Part of a small language model's weights.
Size: 11 layers, width 64, MLP 192 SwiGLU, vocabulary 8192.
Each number is 128 + 32 x the weight over the matrix's rms, rounded and kept within 0 to 255. Layers, rows and columns count from 0.

# layer 4 MLP up, 192x64, rms 0.169, rows 60-66, columns 0-63
[[162  78 204 140 142 122 140 122 139  69 185 166 132 145 135 135 131  75  60  78 114 105 131 116 164  83 181 109 123 128 123 126 195 136  89 126 126  84 116  97 109 108  89 175 161 131 112 109 101 145 144 186 132  85 114 132 119 142 115 114  89 126 140  86]
 [104 159 146 130 175 104 105 117  70 113 161 143 138 127 142 129 142 143 112 175 152 134 171  54 163  97 154 139  83 153 174 119 102 110  71 119 145  62 107  92 155  80  93 160 164 151 170 120  84 100 127 146  73  73 115 139 109  98 128 109 104 167 154 107]
 [ 97 186 133 135 147  97 124 131 144 104 144  86 115 147 105 142  63 106  51 190  90  38 123  94 110 123 119  88 126 184 117 149 111 144 105 121 115 162  90 102 102 173  74 178 103 138 122 171 139  79 116 131  83 185 121 138 130 112 103 156 181  98 110 176]
 [190 100 147 126 160 142 128 142 113 136  87 100  98 152 128 125 166 112 179 172 151 120 128 145 125 128 108 144 108 148  99 118 161 152  73 136 168  93 177  47 152 169 177 177 149  71 176 113  95 159 112 120  83  75 131 130 131 153 162 177 147 188  70 123]
 [111 106 135 179 164 124 114 108 155 144  76 128 174 111 140 121 110 147 125 134 105 152 176 163 144 150  81 146  80 144 147 108 155 150 112 105 114 153 113 137 137 188 122 176 126 142 152  77 158 153 124  77 200 174  80  92 158 139 136 137 149 140 152 159]
 [110 146 160 132  59 106 139 113 131 183 139  84 100  80 126  68 155 115 135 150 166  64  92 147 107 129 137 132 152  72 127 149 114 109  98  96 106  99 124  56 172 152 114 123 128 165  93 115 135 107  77 191 170 174 140  79 104 174 105 134 161 141 108 145]
 [112  95  94 156  92 116 105 114 152 144 110  84 169  81 104 130 111 140 131 170 156 164 173 140 181 138 103 144 103 146 156 146 137 148 100 170 142 134 135 124 117 139 167 115 108 195 130 131 118 132  42 162 159 123 117 111 123 120 107 136 174 139 158 119]]
# layer 4 MLP down (transposed), 192x64, rms 0.163, rows 60-66, columns 0-63
[[171 126 162 104 121 113 165 129 134 138 141 136 170 108 122 120 157 109 107 137 131 160 142  97 194 115 134 101 172 128  83  78 128 127  84 133 130 134  68  52 135 139 161 127 137 198  82 113 118 173 110 123 101  95 154  86  94  88 131 201 126  88 139 139]
 [ 82  78 133 144 123 117 163 126 112 157 159 140 150 132 140 104  70 132 170 144 135 106 116 174  98 105 117 117 124  63 125  51 164 127 135  98  88 164 143 132 125 158 136 190  86 124 123 100 197  87 191 166 108 128 115  89  97 182 129 149  90 151 100 115]
 [106 126 155  87 163 141 196 102 164 142  78 153 121 100  92 113 180 199 169 107 161 138 168 161 155 143 129 185 130  56  93 135  87 143 148 116 137  77 136 110 150  80 141  87 143 101 127 105 167 161 135 130 137 148 174 108 107 137 152  63 116 153  76  91]
 [125 125 145 127 106 168  96 119 141 171  78 161  97 145 102 144 141 150 158 147  95 109 151 109  95 136 141  78 142  92 108 163 191 157 204 162  97 120 126 134  82  38 174  79 163 103 143 139  85 121 156 150  61  89 123 119 184 168 146 174 138 139 119 124]
 [111 136 111 105 126 136 103 147 115 113 160 132 100 144 123 143 115 114 155  93 174 148 131 127  59 101 167  70 105 113 151 118  89  67 140  73  74  76  97 165  99 107  99 117 109 137 102  89  85 158 167  90 142 193 127  79 113 144  94 147 144 152 113 130]
 [181 131  70 135 174  97 131 138  76 103 117 143 157 132 139 135 137 134  87  90 103 153 130  61 148 142  98 154 113 177 105 104 141 167 156 215 145 155 119 171  91 123 148 136 159  61 181 125 122 110 154  93 104  62 118  93 150 145 122 113 167 164 116 130]
 [111 143 127 169 123 150 109 116 129 165 105  93 149 147 104 180 127 167 137 129 122 114 112 107  70  97 139  94 156  86 131 112 138 114 107 194 152 122 124  52 130 129 134 124 120 171 186 135  87 102 141 156 132 147 102 138 154 147  76 160 128 128 134 108]]
# layer 4 MLP gate, 192x64, rms 0.187, rows 61-67, columns 0-63
[[172 105 111  69 115 131 114  69 119  77  96 107 173  92 106  70 162 114  79 120 115 185  68 101 159 154 171 135 131 167 149 190 170 146 129 128 130 106 142 112 105 167  94  86 180 151 133 129 127 125 109  98 103  93 127 103 130  91  82 145 131  85 157 111]
 [ 45 121 124  83  88 145 146 178 137  60 126 125 158 143  82 128 127 138 135 136  67 130 133 162 127  87 129  82 126 125 150 161 132 171 157 125 117 101 109  97 130 183 130 196 175 150  80  99  91 126  98 115  86 160 123 141 121 138  59 119 184  74 178 133]
 [132 149 194  83 105 110 181 150 125 115 107 169 104 126  80 117  66 150 147 126 101  82 148  95 163 105 105 132 124 116 129 104 184 123 166 151 111  94 117 167 120  86 177 145 107  85 108 134 130 171 102 141  61 133 170  75 142 107 155 145 141 112 166  97]
 [105 130 148 149 162  95  91 101  49 133 118 137 143 118 130 141 149 149 124  70 166 150 155  71 102 131 122 117 133 147 151 116  84 110  81 168 139  79  88 126 146 158 192 121 123 132 170 113 142 122 139 116 136 150  89 145 125 140  72 145  98 129 137  90]
 [ 60 113 104 127 139  71  96 189 148 121 121 171 166  70 100  87  98 185 156 186 171 134 149  93 127  96 176 127 145  34 121 197 101 134 118  84  96 106 135 141 140 164 143 137 104 116 144  87 168 156 111 143 138 137 146  70 102  92 106 105 120 158 140 118]
 [167  74 160 145 132 118 118 121 135 126 120 140 127 118 159 162 132 155 145 172 135 184 147 121  96  99 108 132 144 135 143 144 130 112 119  57 129 134 122 140 134 118 174 150 120  43 117 149 200 141 145 131 135 126 166 172 119 146 137 135 108 143 164 125]
 [118 115 157 106  64 143 127 126 131 191 170 124 138  86 112 173 108 127 153  97 110 137 140  95 149 148 112 133 130 187 157  98 104 124  62 104  88 135  64 161 129 141 138 142 112 171 174  88 162 141 148 141 183 100 144 174  86 130  85 138 133 145 157 150]]